Weights of a small GPT-style language model, trained from scratch on English Wikipedia.
Training: a variant of Adam for these matrices, 5833 steps.
Each number is 128 + 24 x the weight over its row's rms, rounded and kept within 0 to 255. Layers, rows and columns count from 0. The size above them is the row's rms in percent of the matrix's.

# layer 4 MLP up, 1792x512, rms 0.0298, rows 1509-1535, columns 384-511
size [ 89  95 103 108 107  97  80  96  88  93  98  99  89 108  97  93 104 117 102 136  94  97 109 108  86  87  85]
[[114 120 168 156 133 127 155 155 137 117 140 165 136 149 131 152 166 153  95 179 103  88 180 148 107 105 144 105 125 115 158 132 141 123 147  91 164 143 179 134 117 107 104 106 124 115  99 118  95 112 116 113  90 103 136 121 160 124 142 156 131 134  99 107  82 141 109 131 155 121 116 146 100 146 126 120  58 135 137 113 144 110 138 135 115 111 115 128 125 135 105 182 131 136  96 122 137 171 131 108 143  79 122 115 111 136 111 113 134 129 157 126 141  80 108 131 118 166 130 145  94 158 119  83 104 125 120 139]
 [134 145 160 163  99 136 135 120 123  83 136 131 137 102 138 148 115 122 120 141 127 126  96 168 111 148 106 153 150 171 136 159 101 136 120 137 126 149 141 129 110  86 136 117 160 173 134 131  90 115 141 143 181 122 141 149  97 103 114 122  91 125 130 130 116 146 120 119 126 141 122  83 143 108 126 112 143 118 148 158 121  96 116 137 125 106 133 121 147  95 150 147 135 127 120 121 145 114 118  95 169 114 122 160 148 120  76 104 115 126 154 139 138 156 133 168 134 142 134 141 134 140 119 129 137 152  98 109]
 [114 130 136 130  99 130 106 147  92 107 106 143 183 113 168 131 170 131 136 127 152 138  85 130 183 157 116 134 121 134 115 102 120 123 114 136 124 144 172 152 147 147 105 106  84 166 167  72 117 122 169 126 129 143 134 151 109 106 126 145  89  81 112 156 148 120 132 128 117 159 147 108  94 127 190 113 146 151 135 146 157 133  98 145 118 137 187 103  76 126 113 162 118 139 101 119 150 141 118 163 138 144  84 141 140 103 100 104 123  86 116 141 120 131  73 124 104 149 135 161 109 132 142 141 127 116 165 148]
 [140 130 112 138 136 158 143 157  89  94 146 133  95 134 118 115 131 104  98 145 144 126 128 163 137 101 109 114 131 111 165 153 122 152 124 118 103 118 154 112 173 140 101 150 127 129 141 148 116 157 123 100 118 156 109  95 165 139 161 160 159 124 164 124 118  95 133 100 107  89  72 121 149  86 160 126 136 138 147  89  96 133 127 176 132 130 152 142 139 108 134 155 120 148 124  78 116  88 170 154 166  99  92 126 105 159 130 171 105 109 120 130 127 105 107 156 109 122 106 141 138  84 121 128 156 134 113 173]
 [141 132 115 119 149  88 126 106 139 154 123 128 136 123 168 125 166 123 114 124 119 133 142  95 112 164  99 183 148  93 117 135  94 133 173 141  83 110 174 141 127 165 106 134 112 117 145 180 125  92 135 155 167 168 108  63 161 168 115 112 173 136 139 113 124 137 144 162 149 124 145 157 103 135 110 117 120 141 105  67 139  92 136 135 119 142 114 121 148 154 100 135 157 120 155 134 144 152 148 150 131 141 129 163 155 143 113 148 139 112 139 129  72 116 107 135 117 135 161  96 118 134 109 144 124  92 149 140]
 [127 121 140 130 104 125 104  98 132 126  73 142 112  90 145 101 129 108  74 151  67 108 138 183 163 119 138 153  90  99 128 132  94 118 153 106 107 111 164 168  94 153 125 137  97 151 121 147 163 136 141 143 138 126 152 122 110 114 136 162 150  95 134 130  95 116 114 148 136 148 100 137  97 121 155  92 129 162 107 102 138 150  98 137 129 111 123 130 130 137  97  90  92 130 135 110 137 134 130 125 154 142  98  88 141 107 127 135  90  99 163 114 162 103 120  76 136 123 159 157  70 142 103 129 120 158 156 106]
 [140 120 112 115 142 174 112 124 142 153 137  97 112 143 151 168 145 137  88 114 142 131 170 123 130 122 143 112 119  98 169 115 163 108 152 129 124 141 202  99 119 151 108  95 144  84 156 159 106 106 145 100 109 138 114 147 143 138 174 159 123  79 160 113 118 121 142  98 116  73 115 168 127 193 138 117  61 131 146 140  94 113 132  96 102 147 113 103  99 151 167 155 165 134 121 124 151 128 133  73 107  99 116 122 123 105 122  98 146 148 120 149 110 138 141 138  86 156 142 109  91 125 162 134 137 152  89 105]
 [115 122 111 136 125 132 107 148  91  89 108 137 106 134 151 123 127 127 118  88 113  82 154 102 115 168 120 150  78 138 129 133 106 119  79 114 126 100 138 142 154 146 129 146 136 137 136 171 108 145 127 127 137 120 106 164 192 123 127 134 124 137 124 123 193  81 165 100 113 133 108  94 156 132 120 171 127 147 153 111 143 104 124 136 119 125 116  99  92 145 102 121 146 148 102 134  71 148 150 153 174 140 128 131 139 155 120 144 101 190 166 123 143 102 107  88  90 107  91 166 175  67  99  99 141 106 124 109]
 [150 100 109 116 130 139 100  83 143 167 137 147  89 144 142 108 135 128 140 114 111 136 156 116 153 150 146  84 116 103 110 123 108 144 139 136 137 127 121 110 136 157 136 120 106 159  59 129 120 104 111 156  89 101  98 118  97 126 170 153 124 125 134 153 141 143 101  43 104 104 123  93 123 143  88  94  95 109 162 137 103 124 127 126 100 142 118 147  83 145 145 120 137 156  89 157 140 141 165 122 136 149 125 150 131 122 134  92 141 101 145 159  96 142  92 125 133 158 151 124  98 122 100 134 113 143  73 127]
 [159 128 138 129 133 177 158 111  98 171 135 175 133 114 145 120 133 141 125  99 116 139 162 179 167 132 120  93  81 104  81 179 123 117 122 180 141 162 122 147 141 141 117 133 124 145 121 157 159 108 142 101 134  75 135 102 141 144 126 119 138 131  99 122 192  90  96 132 132 156 117 135 167 180 147 131 132 100 114  86 109 140 133 100 128 113 174 111 147 142 119 141  91 112 130 113  98 114 108 135 155  73 109 124 167 113 112 120 150 121  87 105 100 148 125 140 119 151 125 148 141 110 100 135 133 103 167 111]
 [126 160 119 101 138 151 119 135 158 130 130 156 135 119 119 138 127 152 125 153  65 163 147 120 120 119 143 143 136 142 113 100  74 140 113  81 127 132 132 112 161 149 119 113 145 148  85 162  51 155 147 116 137 147 118 143 116 119 115 104 162 112 169 109 111  99 121 128 156 140 134 128  80 110 113 171 145 147 167 102 153 124 126 161 123 108 138 105 105 131 141 146 173 128 134 125 136 130 130 106 124 144  95 148 130 122 104  85 125 109 150 168 128 100 151 138  88 175 144 117 148 129 109 171 118 130 106 125]
 [141 122 121 125 130 139 113 149 148 109 103 134  88 126 158 150 137 129  97 126 115 111 144 142 110 164  79 150 127 117 110  94 122  86 170 111 107 120 147 102 155 152 132 115 107 125 162 182 115 164 156 160 137  96 114 133 158 114 120 127 150  78 131 107 155 143 161  97  97 137 142 113 133  98 162 175 142 168 150 102 108 131 143 129 121 120  92  74 136 104  92 157 158 153 130 133 159 138 155 154 148 127  93 115 120 153 111 122 135 134 156 136 139 102 131 119 143 127 111 135 134 117 106 141 115 115 112 120]
 [128 120 145 128 120  67 120 141 178 102 115 125  83 105 122 142 165 110 147  94 161  89 145 116 150 154 127 144 105 163 145 103 110 156 152 172 102 120 111 116 110 143 132 130 105 156 138 110 105 125 106 113 135 133 123 141 131 117 135 121 175  80 144 132  93 139 138 135 148 130 116 156 120 124 158 155 137 111 123 148 164 114  86 106 108  68 119 123 124 145 111 155 135 150 158  96 163 165 125 108 150 107  95 107 108 119 149 123 140 124 148 122 126 136 118 140 117 173 165 146 152 140 139  93 178 168 142 134]
 [171 153 120 127  96 131 122 108 144 127 144 155 114 113 135 152 130 113 109 149 123 138 191  91 157 144 122 137 102 123 128  94 136  89 125 115 133 120 120 140 146 123 119 118 126 140 126 173 134  92  94 114 145 141 127 158 124 135 125 127 116 127 144 135 131 129  89 146 104 153 111 134 122 128 119 115 118 137 143 127 127 113  94 157 127  88 135 103 155 125 118 163 159 139 121 137 147 112 118 114 137  94 151 123 119 129  45 151 114 144 164 131 150 110 146 117 134 124 131 120 161 141  98 135 118 125 140 120]
 [162 137 143 105 156 133 125 119 128 107 107 130 118  91 119 111 125 133 114 126 148 152 121 132 130  83 115 136 127  74 117 140 154  96 102 121 115 121 153 153 136 153 137 107 112 137 154 146 135 161 130 155 137 178 125 146 157 158 155 136 125 152 120 120 137 122  74 120 111 111  92 139 132 155 176 150 107 162 138 126 126  96 123 121 148 136 118 107 151  95 140 115 105 188 136 152 100 196 127 138 181 147 126  96  76 126 116 135 122 144 117 128  90 113 111 117 111 122 120 114 128 129 140 134 117 123 116 147]
 [149 144 123 125  94 147 132 151  92 108 120 114  90 133 110 155 122 112 150 101 116 128 166 160 154 184 116 105 134 127 142 142 130 159 120 138 137 140 121 131 118 131 139 101  73 112  81 137  97 109 138 158 119 134 130 145 117 169 129  89  88 180 156 154 193  98  96 128 151 102 131 117 163 105  92 123 127 164 127 144 144 108 140 158 112 150 153  89 148 144 179 150 100 129 125 123 119  99 119 146 126  96 125 106  95 166 115 102 128 128 118 119 141 169 135 122 116 191 104 171 130 139 131 124 153 109 135 137]
 [135 126 117  95 128 131  96 127 129  99 139 121 135 155 134 131 119 139  62 124  90 142 168 115 106 134 101 111 126 113 120 172 117  88 139 133  87 117 112 131 179 118 123 142 133 107 114 118 106 133 150 192 116 135 147  84 118 147 135 113 107 110 142 172 119 119  88  91 135 122 149 128  94 170 121  72 102 121 155 124 146 109 149 160 132 148 128 136 146 145 121  93 139 130 140 129 178  98 131 189 142 116 154 138 158  88  97  96 167 132 168 141 129 120  90 105 110 174 145 145 120 107 169 155 132 134 123  87]
 [132  77 158 179 102 162 127 111  97 149 125 145 153 143 103 112 156 104 114 139 109 132 137 122 106 129  96 188 124 148 165 123 166 114 148 148  78 134 118 135  67 147 123 139 128 128 147 155 117 138 128 133 165 133 143 152 139 129 163 132 132 137 139 127  84 129  72 116 121 113 145 111 127 139 157 148 168 154 130  75 134 115 110  97 133 146  78 127 118 130 157 127 132 152 122 140 122 147 173 153 141 146 119 148 125 114 104 161 147 124 113 129 153 104 172 135 104 151 146 123 148 124 118 108 145 191 123 127]
 [108 137 166 158 110 159  76 132 156 135 104 182 151 144 126 138 107 115 136 170 116 129 129  99 107 131 121 163 112 140 169 126 136 113 114 155 128 106 145  91 144 118 140 170 138 111  96 101 108 149 111 130 137 132 137 106 148 185 132 143 127 119 134 152 107 113 170 109 150 115 129 171 107 104 141 143 126 145 177  98 113  66 108 115  79  90 101  92  98 153 130  74 139 150 101 110 120  89 135 119 161 129 146 147 170  70 118 113 113 115 169 189 118 118 138 175 112 121 153 155 118 142 129 118 140 147 196 141]
 [166  85 104 109 121 116 135 136 109 146 111 126 106 140 120 140 113 137  86 111 118 154 131 119 185 133 103 107 118 109 139 128  97 158 157 184 129 135 158 139 110  98 121 141 119 147 137  95 138 125 150 143 141 122 127 155 126 170 130 111 156 144 131 103 123 122 101  96  98 131 107 109 119  69 145 107 112 114 159 125 118 137  75 173 140 100 152 109 115 113 110 128 190 137 120 136 122 161 151 130 129  92 123 171 154 103  95  85 115  91 122 121 149 137 156 112 103 112 152 109  68 124 123 137 143 103 126 111]
 [122 153  98 143 116 158 119 111 112 127 130 139 129 157 128 149 121 118  90 142  90 105 129  99 162 180 114 128 145 144 174 100 130 120 108 113 134 139 136 157  90 168 134 134 154 144 109 137 121  96 115 150  82 131 181 147 112 130 130 168 120 164 133  92 151 125 120  69 121  73  83 138  83 108 140 149 102 138 132 137 151 132 153 147  95 155 152 126 141 137 134 164 142 125 148 115 108 169 130 144 104 110 103  93 153 142  87  99 178 152 148 148 158 131 114 108 134 148  99 116 130 177 117 105 139  95 152  89]
 [111 106 126 127 151  95 154 100 138 134 155 116 131 125 168 164 142  95 148 130  91 119 106 123 132 135  88 129 117 105  79  96 111 120 130 129 147 108 129 117 121 144 161 144 155 128 136 110 121  78 113 177 172 114 102 176 154 125 122 147 106 121 148 109 138 119  72 125 119 150 153 119 131 125 146 124 146 149 161 105 104 117 133 110 132 104 121  84 102  95 121 153 134 136 124 115 108 176 138 131 131 133 104 109  83 136 122 144 178 100 117 146 112 147 108 129 151 123 112 120 107 107 126 159 122 108  94  89]
 [111 138 152 147 149 159 123 142 136 137 127 116 119 136 107 180 176 123 148 127  95 115 169 110 117 130 121  96 159 106 114 165 139 140 141 129 111 104 107 126 137 127 129 140 133 149 111 114 118 145 100 216 144 119 126 140 114 160 146 163 162 115 127 125 125 121 130 120 167 121 147 150 131 131 132 164  90 114 110  95  94  92 134 140 121 131 151 104 127 123 122 106 137 154 153 130 144 131 154 175 107  65  92 137 130 109 124 132 127 156 120 143 145 121  76 117 117 167 168 132 108 117 149  96 146 145 136 167]
 [123  95 115 127  74 105  97  69 132 120 137 132 112 160 141 165 138 136 125 116 139 117 144  98 108 130 149 137 127 117 139 116 160 153 125  73  96  88 140 151 125 132 134 126 118 157 161 127  93  85 134 115 129 114  91 169 127 157 171 113 133 117 115 150 156 147 109 142 134 156 125 157 110 112 161 135 111 143 150 112 124 129 135 158 128 140 135 146 131 120 152  95 145 121 125 116 116 140 150 114 103 114 148 144 169 102 132 124 162 117 137 147 125 130 109 131 148 127 127 155 153 183 157 109 120 129 146 175]
 [144  77 144 117 128 137 173 124 117 132 128 130 106  99 153 129 113 144 143  97 108 120 196 177 104 147  82 151  86 112  78 125  97 142 149 138 122 115 137 118 131 149 116 138 146  91  99 165 122 107 127 167 127 117 104 178 110 157 160 114 135 130 152 108 146 142  95  87 105 130 116 161 118 130 148 147 137 115 135 143 117 131 148 148 104  96 158 130 120 122  72  70 145 153 112 114 113 131 142 114 114 119 143 107 169 122 130 126 145 113 125 125 144 154 119 102 119 148  73 121  82 112  94 175  92 144 120 153]
 [159 151 119 116 113 111 121 155 130  97 127 151 129 113 188 139 124 111 135 121 131  83 136 115 111 176 120 148 117 115 101 134 127  78  65 135 143 133 134 142  95  98 147 149 128 167 162 119 141 133 127 126 150 119  59 142 150 116 124 168 174 103  92 137 118 141  89  93 114 141 104 136 108 115 152 111  78 126 145 131 130 135 126 150 127 106 114 139 106 141 117 120 111 133  88  57 158  76 134 134 135 143 129 109 159 125 102 132 160 107 171 118 112 153 104 107 104 129 141 129 167 141 161  87 168 125 102  94]
 [153 133 128 179 106 128 129 151 157 163 139 141 157 132 135 104 130 115  97 137 123 105 104 139  95  91 117 114  99 116 133 112 146 126 120  95 113 111 156 173 137 159 105 147 117  92 108 119 143  96 149 132 130 151 159 112 127 109 145  96 168  84 150 113 139 133 141 112 124 120 141 156 106 123 141 128 104 114 126 164 139  93 120 147  97 110  97 125  81 152 139  90 115 141 130  97 131 126 133 141 149 179 162 138 159 150  91  76 141 102 150 162 126 134 105 123 109 155 150 167  75 131 162 130 106 146 139 118]]
# layer 4 MLP down (transposed), 1792x512, rms 0.0215, rows 1509-1535, columns 384-511
size [ 84  94 108  97 112 108  72  91  83  91  98  88  77 111 108  99 111  86  98 170  94 100 126 114  84  82  95]
[[144 103 150 131 134 150 133 130  93 135  98 157 124 137 103 126 164 140  90 126 151 194  93 117 131 105 137 175  99 152 113 113 111 137 111  88 122 121 107 125 151 176 109 136 123 153 179 128 122 141  75 154 129 123 152 124 134 144 110 101  98 150 132  97 128 102 133 107 145 122 128 146 116 104 163 127 116 102 124 122 155 151 128 123 136 124 116  69 131 146 118 133 157 160 128  84 122  83  86 139 176 141 115 144 111 126 132  99 151 133  84 133 144  90 160 135 159 125 146 145 128 170 135 130  94  82 118 142]
 [102 117 120 149 147 146 140 114 135 110 128 141 139 142 150  76 100 125 127 113 122 146 141 193 164 130 122 167 138  67 151 159 133 137 140 108 128 144 113 107 134 125 105 130 135 122 109 133 164 134 115 147 121  84 144 109 190 118  98 105 126  78 138 144 134 108 120 107 156 106 107 130 135 135  87 137 137 165 134 112 112 125 141 156 136 112 159 140 105 115 128 111 160 148  98 113 142 125 132 161  90 109 116 147 165 178 133 150 115 104  78 130 152 123 121 107 104 132  80 134 179 109 120 107 133 124 104 133]
 [182 134  87 165 167 144 146 139 129 139  64 137 131 103 158 162 123 105 115 151 113 111 131 138 118 129 146 114 120 128 108 124  91 104 124 118 177 152 102 126  87 147 136 146 163 130 102 125 105 122 135 143 145 150 130 106 119 117 107  84 140 124 157  88 180 118 145 150 146 133 156 118 135 113 102 140 137 148 102 132 157  64 109 128 142 126 120 102 160  71 185 113 138 132 151 165  86 124 160 113 103  76 140 112 125  70 134 119 125 121 110 116 148 108 149 160 131 133 110 131 120 113  96 166 125 125 148 150]
 [112 130 106 147 141  88 123 103 177 139 134 102 166  99 154 104 126 138 144 134 114 126 118 154 132 121 105 106 127 131 152 145 133 135 101 114 112 141 146 110  92 118 141 150 118  73 130 121 135 129  96 128 155 139 105 147 100  83 146 155 135 142 122 123 149  82 142  88 154 149 117  99 135 112 138 169 150 144 154 165 126 149 110  82 132 151 132 126 166 100 169 133 115 144 123 141 127 139 111 112 102 121 152 115 133 149 127 146 144 136 136 160 139  96 106 141 104  85 132 130 134 115 117 172 104 140 141 142]
 [152 144 101 173 126 152 160 128 153 169 107 181 131  83 119 164 107 123 164 122 146  86 112 146  83 139 145 106  92 138 118 131 130 163 117 151 108 101 109 111  93 144 112 129 125  98 120 135  83 135  74 141 131 143 111 158 160 103 134 177 137 143  89  97 129 110 140 102  93 165 153 120 116 161  72 130  97 118 139 136 124 123 123 139 113 115 143 140 134 106 157 108 118 131 103  92 102 143 131  92 118  90 141 150 125 125 112 101 118 117 135 139  86 134  97 138 113 148 162 153 105 146 186 145 102 109 138 131]
 [179 136 134 133 125 132  98 107 186 121 145  77 105 113 145 121 134  96 138 113 167 146  98 154 158  94 143 129 137 124 159 162 111 140 100 119  99 142 159 156 110 132 129  80 138 106 117 113 150 130 108 134 113 138 153 110 146 165 139 143 127 183 129 121 143 124 120 155 132 168 123 123 105 131 130 101 138 129  92 117 122 118 121 138 164  95 133 127 144 125 113 145 158  86 134  77 130 114 137 172 113 109 129 148 119 123  91 124 107 144  97 152  93 130 125  83 140 113  83 148 147 168 157 108 105 155 130 147]
 [150 121  98  79 123  79 112 143 117 126 114 122  71 128  81 131 176 149 133  97 110 130  99  97 150 159  84 140 158  93 132 183  98 116 119  84 130 111  85 105 114 136 117 160 111  98 130 180 138 136 147 139 192 183 131  83 131 115 127 117 118 133 128 123 136 127 146 123 127 127  64 128 163 129 151 107 167 105 122 129 122 105 106  97 139 106 145  82 157 176 169 154 117 128 103 124  89 133 135 142 152 157 130 130 123 119 112 130 146 101 128 176 104 166 168 110 145  90  99  94 160 142 160 109 168  92  73 143]
 [105 131 152 172 107 151 120 143 110 103 149 172 124 101 115 100  74 146 178 117 133 118 131 139 151 138 136 125 162 113 121 159 137 121 148 117 131 140  96 168 139 133  62 158 149 126 147 114 173 136 153 127 121 113 133 114 109 117 143 140 118 155 143 120  89 126 126 133 111 116 125 118 139 150 136 121  78 124 100 126 148 132 143 116 119 109 121 119 119 132 172 102 127 118 126 151 147 113 100  97  77 181 122 140 122 108 144 112 142 106 144 123 101  92 107 153 116 107 122 190 120 107  94 123  76 136 140 116]
 [107 116 170 162 142 157 181 120 119 129 130 125  99 142 118 111 160 134  91 160 143 127 134 145 120  86 100 129 138 123 143 123 128 121 114 133  89  97 116 111 110 165 147 131 111 122 127 105 122 142  86 137 123 104 157 131 118 120 146 109 116 120 136 144 152 117 119 119 124 164 102 143 125 102 131 132 125  74 150 112  85 115 153 151 100 127 139  99 138 140 174 133 115 120 108 125 122 128 163  90 119 123 115 149 110 143 107 129 128 124 128 136 141 122 134 116 121  96 138 112 136 119 135 134 128 122  99 134]
 [112 143 150 129 130 141 143  88 130 140 124 113 110 153  93 142 136  79  97 152 139 131 131 145 108 119 117 126 148 160 160 133 108 109 137 149 140 102 153 143 117 114 105 161 102 120 125 125  71 109 148 137  76 125 134 170 140 117 149 137 148 137 126 128  99 127 153  95 125 123  97 145 102 118  94 113 126 163 102 113 168 128  92 149 147 141 100 136 129 124 141 126 156 145  67 148 120 116 143 127 130 173 135 132 132 144 133 165 143 144 115 151 143 108 122 133 143 118 171 114  92 167 121 139 111 157 131  76]
 [127 119 120 106 138 128 156 137 151 132 138 186 119 124 126 129 157 166 117 124 122 148 124 154 105 117 120 133 119 122 113 130 148 100 115  76 138 104 140 155 169 108 128 112 155 118  98 131 103 157 131 106 158 132 122 130 153 195 129 167 115 104  67 125 127 147 107 103 137 125 117 166 114 115 173 134 105  97 124 102 128 139 108 115 136 139 126  84 118 153 130 136 146 100 109  97  94  88 103  97  80 121  57 146 120 114 139 115 138 180  97 169  88 127 143 133 130 141 149 109 153  82  98 133 157 141 165 146]
 [118 119 100 126 144 137 103 157 146 146 155  85 135 140 131 159 140 174 154 115 124 135 126 170 148 110 172 122 109 117 140 144 152 117 130 119  98  89 109  79  99  96 119 179 143 116 117 133  98 115 107 104 141 124 143 116 146 115 106 168 135 156 137 138  63 124 106 119 108 152 109 155 130 124 155 128 148 116 151 152 128 131 130 123 148 123 164 143 142 152 131 124 179 113 145 168 142 119 152  92 107 153 140 144 149 120 140 136 136 142 135  99 135 126 124 102 151 110 152 104 148 107  70 170 133 130 185 146]
 [109 105 126  87 101 117 133 107 132 193 106 163 134 152 157  99 114 114 102 113  64 144 127 159 134  91 126 140 160 141 133 130  77 140 170 101 107 117 142 160 112 130 143 125 165 147 167 126 138 129 131 168 117 102 151 143 111  78 164  99 120 143 109 134 135 143 122 136 134 104 119 111 120 110 141 135 106 128 120 162 134 130 139 160 125 138 118 107 145 126 123 123 122 113 108 123 133  94 131  93 128 139 145 119 176 117 144 151 124 123 165 140 145 125 121 140 112 158 138 123 152 133 159 127 141 121  96 188]
 [116 143 121 109 117  91 111 115 137  84 141 133 159 149 140 144  87 113 128 133 102 130 118 110 122 122 101 103  81 120 121 133 123 131 138 102 142 139 132  87 107 150 130  88  84 163 128 110 138  67 156  56 129 161 137 127 132 136 153 120 123 152 129 156  99 133 128 118 173 123 144 145 133 147 194 171 142 134 121 150 113  78 145  61 101 130 105 149 109 117 154 145 159 142 126 193 106 130 117 117 100 138 123 111 128  98 122 109 137 141 101 108  84  87 124 195 123 154 113  97 109 124 118 116 123 131 161 147]
 [119 123 120  99 133 112 108 140 123 111 134 109 135 125 120 138 149 150 172 181 122  70 136 118 127 170 129 135 129 173 173 104  98 133 125 138 123 142 172 107 175 138 144 167 127 119 143 110 141 138 143 134 116 123 110 140 116 180 112 134 131 157 142 142 163 111 125 131 163 139  97 124 116 157 133 120  81 109 159  89 115 132 165 132 144 137 128 138 170 105 116  73 147  97 102  99 108 124  70 129 114 125  82 150  95 129 114  93 121 137 111 116 143 135 141 171 113 137 115  85 129 154 152 149 113 115 129 129]
 [165  73 119 137 106 118  99 100 137 167 137 125 133 110 103 153 121 135 116 115  96 132  74 156 111 142 163 122 123 143 140 113 110 122  87 133 132 163 139 173 153 125 116 135 117 155 104 128 146 146  99  65 125 155 184 127 147 105 139 161 132  89 123 140 158 129  95  85  88 175 116 128 138 127 121 182 130 136 158 111 148 117 147 128 124 101 122 122 103 179 123 109 141  93  86 131 137 145 116 107 134  91 156 149 111 119 146 147 156 137 102 166 127  76 119 138  86  68 152 113 121 144 171 130 170 169 147 125]
 [120 155 126 108 125  71 110 127 141 127  84 168 172 141 133 127 134 116 154  81 139 142 118 146 150 107 126 129 167 110 154 170 122 104 126 100 108 160 112 146 126 121 119 140 140 108 115  90 172 102 125 122 108  81 103 112 158 144 159 120 118 125 144 120 113 100  90 157  94 147 129 159 134 120 121 103 129  81 133 110 150 137 149 127 137 116 111 126  91 126 113 119  98 125 157 162 110 131 151 137 117 127 102 139 138 129 130 115 152 134 113 132 145 179 116  66 128 134 157 114 102 138 121 119 142 128 145  92]
 [141 134 184 135 126 111 104 127 154 108 119 103 167 138 113  98 121 110 139 111 126 134 145 137 133 135 132 103 140 135 148  83 104 157 143 146 104  99 137 136 136 167 140 143 143 103 142 108  86 134 139 100 166 176 116 140 130 110 174 128 123 115 133 106 143 140 114 167 129 133 117 117 141 124 128 150 147 132  90 152 129 136 128 149 157 127 142 161 135 143 140 142 108  97 144  74 163 136 163 118 150  99 163 102 111 137 151  90 115 107 132 182  87 108 117 148 135  99 179 144  95 143 103 135  94 103 134 108]
 [151 115 149  96 136 111 126  91 123 109 146  90 129 119 116 100 153 118 104 108 144 126 117 154 121 133 133 119 151  90 116 123 129 113  93 182 134 123 145 119 160 141 153  96 153 175 156 124 153 103 148 103 125  83  99 134 149 104 147 150 113 148 152 144 133 130 159 160 101 118 144 123 121 116 153 154 117 154 135 124  98 143 157 146 115 115 104 132 140 156 147 166 127 134 196 125 147  93 122 149 103 106 135 173 143 109 114 141 186 127 135  74 135 104 165 154 157 124 122 161 147 147  98 126 131  99 113 162]
 [133 108 122 109 118  99 137  98 107 138  96 132 120 136 153 149  87 128 116 129 100 158 137 121 109 150 146  85 122 135 121 152  91 147 130 143 138 132 130 187 176 125 139 122 127 135 122 100 188 146 133 136 155 100 141 135 134 114 123  78 136  92 168 132 143 135 126 100 131 155 140 132 128 123 138 135 101 107 116  87 101 118 143 113 156 159 129 100  98 138 131 119 165 123 159 122 140 133  78 140  95 145 135  74 149 124  97 110 126 107 111 112 137 119 192 111 139 115 123 116 126 130 106 161 126 152 123 131]
 [149  71 118 143 112 180  62 154 111 102 140 117  99 101 132  92  97 133 133 157 124 149 111 154 150  90 169  82 170 116 148 110 134  73 174 106 142 140  75 131 107 116 114 158 131 102  75 159 103 153  98  99  99 104 162 120 143 113 109 162 136 119  78 163 126 105  85  99 128 134 113 144 129 137 151 121 105 128 113  83 148 134 155 186 129 126 131 131 137 146 120  89 100 100 158 132 157 146 133 160 159 116 133 116 139 102 131 146 136 151 103 148 132 117 152 105 127 133 162  91 101 110 155 136 166 131  95  92]
 [124 111 123 126  90 147 145 107 103 129 116 122 118  98 142 166 145 154  70 129 161 122 112 157  88 115 118 104 152  59 124 151  93 145 149 145  90 115 140 101 136 127 141 126 152 120 122 128 158 172 117 126  91 135 136 125 134 117 108 117 142 111 144 141  97  90 168 107 132 140 128 111  93 140 140  67 119 139 120  97 149 109 123 152 100 145 160 119 133 116 159 134 147 115 173 128 124 128 137 119 128 151 145 117 123 113 103 127  78  99 103 110 134  90 117 122  51 133 156 114 157 158 102  82 126 141 160 119]
 [137 143 145 103 140 103 125 124  78  92 128 135 110 129 109 112 116 137 128 128 113 110  74 112 100 122 104 154 102 108 111 151 160 103 118 137 139  94 151 103 131  90 130 142  86 155 157 135 145 132 111  72 134 105 109 108 171 163 131 131 135 106 146 129 123  83 115 100 159 146 113 130 105  99 105 144  99 176 115 143 154 111 116 122 127 119 114 101 171 131 151 151  86 159  94 105 143 139 133 128 102 132  97 128 159 110 115 155 152  90 112  92 145 137 103  96 148 139 118 183 105 165 131  97 124 130 141 123]
 [108 130 143  90 114 160 101 108 139  89 134  94 151 170 106  81 104 171 130 129 154 132 112 153 141 167 109 128 133 159 125 116 107 107 135 152 122 141  97  82 114 177 124 116 129 126 134 114 136 118 174 106 128 117 126 120 148 104 149 151 152 121 100 144 140 138 108 117 112 111  98 116 155 151  85 105 104  83 140 131  72 126 145 150 152 103 124 112 150 189 112  81 111 177 124 124 111 174 146 119 151 154 136 119  92 152 119 126 163 150 127 105 128 121 197 152 105 137 163 128 122 108 150  99 110 163 144  99]
 [102 136 138 104 140 112 152 169 163 163 126 127 127 122 105 103 192 147 152  81  77 132 146 133 113 128  93 165 142 113  98 119 141  95 152 136 121 134 126 186 112 103 110 114 135 114 124 176 198 140 127 138 166 132 148 114 149 141 101 115 128 142 138 135 152 129 121 156 150  87 101 103 152  98 171 135 135  92 115 134 141  95 147  99 135 146  92  84 128  88 158 134 143  91 131 119 137 144  75 113 143 155 169 166 129 127 101 139 143 117 139 138 139 134 161 142 149  92 125 131 108 119 129 127 164  91 152 144]
 [ 88  98 151  87 164 153  91  91 151 165 130 133 144 133 169 121 144 158 146 145 102 159 162 119 117 103 181 135 166  75 124 131 113 172 112 118 118 139 138 121 157  96 135 127 148 162  90  99 152 121 128 118 119 137 130 119 111 112 171 147  79 118  92  96 133 115 112 121 147 145 175 137 148 138 125 130 142 147 108 126 165 117 149 107 125 172 126  95 170 148 181 145  98 118 147 139 110 123 131 106 150 142 143  90 128 167 167 117 112  61 110 163 123 135 105 131 138 148  71 157 171 153 139 185 103 154 127 144]
 [128 160 195 109 178 166 160 131 131 130 121 139 157 103 166 118 133 157 146 125 135 155 117 105 123  63 145 110 129 101 100  86 139 124 126 122 131 133 152  94  97 125 139 146 173 106 160  98 118 179 127 124 125  88 112 136 128 150 104 113 141 121 115 142 145  96 134 143 131  80 166 133 100 120 132 111 149 101 126 143 112 142 140 143 118 122 112 127 156  91 112 127 154 123  90 148 100 101 120 160 118 120 111 125 125 127  91 149 158 109 152 113  78 120 139 163 139 109 126 142 112  83 150 109 124  67 128  87]]